Weights of a small GPT-style language model, trained from scratch on English Wikipedia: 2 heads of 128.
Each number is 128 + 24 x the weight over the matrix's rms, rounded and kept within 0 to 255. Layers, rows and columns count from 0.

# layer 2 attention query, 256x256, rms 0.114, rows 180-185, columns 0-127
[[146  96  97  66 128  98 153 119 168 130 106 114 165  74 118  93 125  85 173 121 146 130  91  98 110 122  91 113 152 125  84  99  74 107 107  78  97 138 140 149 211 112 111 132 140 133 200 146 155 114 109  95 137  98 136 170 100 162 135 168 142 112 114 157 146 139 143 118 135 153 112  68  89 113 160 160  96 212 165  63 119 106 142 100 131 158 103  86 132 165 123 187 125 198 174 124 116  94 153  81  97 154 153 132 140 147 151  98 104 117 101  97 104 144  93 103 114 130 170 152 128 162 120 121 135 107 130  99]
 [159 154 125 146 128 112 122 144 125  91 122  66 158  61 140 139 188 197 137 111 115 154 146 119 108 187 189 100 157 119 114 143  87 121  93  96 145 102 103 167 110 133 141 151 146 132 133 133 116  80 105 126  75 117 146  94  83 130 144  83 192 134 152 110 115 118 129 105 102 140 118 124 103 120 106 127 139 137 107 128 109 141  85 115 130 101 164  93 159 135 118 109 109  87 120 104 143 172 160 122 164 136 135 112 122 136 145  75 112 156 136 110 150 124 125 138 120 115 159  87 141  97 114 117 108 126 135 139]
 [129 123 160 148 147 116 136 123 105 160  92 172 136  97 100 104 138 123 112 141  80  91 109 165 127 158 124 108 156 121 105 112 129 161  97 176 185 103 148 138  96 168 172 201 190 142 120 172 149 139 137 130 113 115 127  87 189 128 132 146 136 117 120 135 131 112 105 117 147  63 110 159 126 159  94 112  99  89 161 113 114  93 147 157 138 107 125 177 128 114 121 122 147 146 104 127 131 119 167 144 114  93 154 115 135  96  95 119 111 129 126 169  68 175 156 136 129 117 175 116 124 160 179 121 134  99 149  97]
 [123 163 169  97 164 137 149  92 118 157 116 142 100 140 178  90 119 124 127  91 108 160 128 144 119 122 142 139 148 103  91 175 129 106 129 140 171 131 129 177  71  90 154 126 175 137 147 102 127  59 216 126 151  82 136 107 142 118 138 105 130 123 175 154  93 160 125 148 108 129 147 109 190 111 137 133 131 122 154 137 135  97 148 173 128 195 106 131  91 129 142 149 119  68 103 133 114  50 130 129 122  93 161 145 170 128 130 158 119 109  87 146 138 141 147 169  85 122 174 114 180 103 165 109 146 105 135  92]
 [106 132 105 114 146 140  74 119 167 149 150 109 186 140 112 118  87 162 110 112 131  92 134 126 122 133 122 164  87  98  99 108 160 141 116 103  92 187 190 124 107 145 108 121 134 128 160 129  83 135 119 149 107 137 157 130 153 136 154 155 143 113 164  63  97 200 181 113 128 139 124 140 146 170 144 131 123  63 133 115 101 151 104 131  94 146  68 121  99 120  71 145 117  88  97 129 102 114  89 112 119 140 108 118 126 154 129 163 119 116 136 169 133 107  97 169 151 149 115 126 124  78  99 127 101 120 133 123]
 [192  95 146 158 127 108 123 103 132 147 107 125  48 172 128 155 155 123 110 135  98 100 110 136 127 128 159 137 111 114 129 166  86 125 138 125 159 129 116 121  83  55 142 114 140 122 161  85 149 149 149 144 113 121 126 140 107 116 119 129 113 132  90 156 122 139  95  77  87 139 128  56 161 142 139 123 127 173 133 130 171 156 132  80 113 110 127  90 134 174 142 130 153 117 171 172 126 174 120 124  91 108 140 138 128 118  71 123 150  81  77 110 145  93  82  94 105 129 139 125 111  89 129 136 174 155 114 117]]
# layer 2 attention key, 256x256, rms 0.114, rows 180-184, columns 0-127
[[149  86 120 128 126 107 108 102 173 130 101 116 161  60 109  63 131  90 151 103 162 104 128  88 118 125  83 137 150 133  82  94  67 117 107  91  93  88 156 141 164 120 105 157 134 114 199 146 127 127  97  98 132 126 102 144  85 161 158 144 127 141 131 111 119 161 120 108 133 127 138  89 100 132 150 149 126 205 158  85 117 103 162 126 120 160 146 133 109 176 143 164  94 191 172 134  95 110 120  94 104 128 127 168 147  94 127  71 101 111 135  95 129 145 113 108  90 143 172 171 146 170 136 113 130  70 158 104]
 [176 134 115 123 117 136  93 151 142 127 128  73 153  77 135 122 169 179 120 125 134 171 150 106 134 184 202  94 156 162 108 160 117 139  94 106 174 121 112 129  88 137 128 120 126 154 139 143 145  90 129 134  81 128 161 106  79 168 141  92 145 133 165  91  66 106 128 124 113 137 122 116 121 164 119 113 104 129 109 140 135 164  92 100  90 115 156 122 180 125 113 122 129 105 117 143 130 156 141 107 171 120 134 116 134 153 147  68 140 140 144 133 126 149 123 154 131 124 137  72 129  88  96 125 114 127 143 148]
 [ 98 106 158  83 119 126 121 106 112 170 112 156  97  91 122 128 128 130  81 162  99 122 128 128 132 145  99  94 136 119  94  98 141 159  63 196 178 131 151 117 105 168 150 165 151 146  80 162 168 143 115 121  91 112 134  82 208 141 134 143 132  88 112  94 132 111  84 104 146  46  95 183 156 136  59 104 113  95 174 102 115 127 163 159 122 107 110 177 144 122 115 145 158 135 102 118 142 163 131 146 124 118 125 111 126 113 128 113 140 127 112 171 108 154 143 152 157 123 184 123 116 107 155 155 159 129 137 111]
 [145 164 131  70 165 143 154 111 103 170 138 112  97 140 166  81 113 162 143 123  91 165  94 101 131 153 148 130 130 120  91 179 104  62 114 140 149 164 115 176  85  91 114 136 141 115 147 116 113  98 178 134 123  94 136 142 136  84 148 121 152 148 173 152 137 194 154 144 127 142 122 107 141 123 116 141 100 148 130  83 140 102 146 154 133 154 107  85  67 125 152 130 138  45  84 123 110 105 162 111 112  87 129 130 161 152 142 148 131 144  54 107 139 153 124 187  90 108 178 101 167 113 131 126 167 122 126  86]
 [106 131 117 109 123 181 110  98 161 154 165  87 191 134 127 132 107 134 111  77 127  93 154 140 125 120 110 155  94 105 104  98 131 147 154 127  87 165 183 140  79 123 143 125 118 116 139 136  92 145 120 135 102 105 152 120  96 113 154 158 161 144 120  79 116 149 192 136 120 126 110 139 142 144 144 168 114  96 135 139  76 120 136 143  97 167  55 125  95  99  74 154 115  71 100 133 108 102  96 117 123 123 130 117  93 116 130 147  99 138 180 169 129  95  93 170 147 174 104 152 173 104 134 143  96 115 136  87]]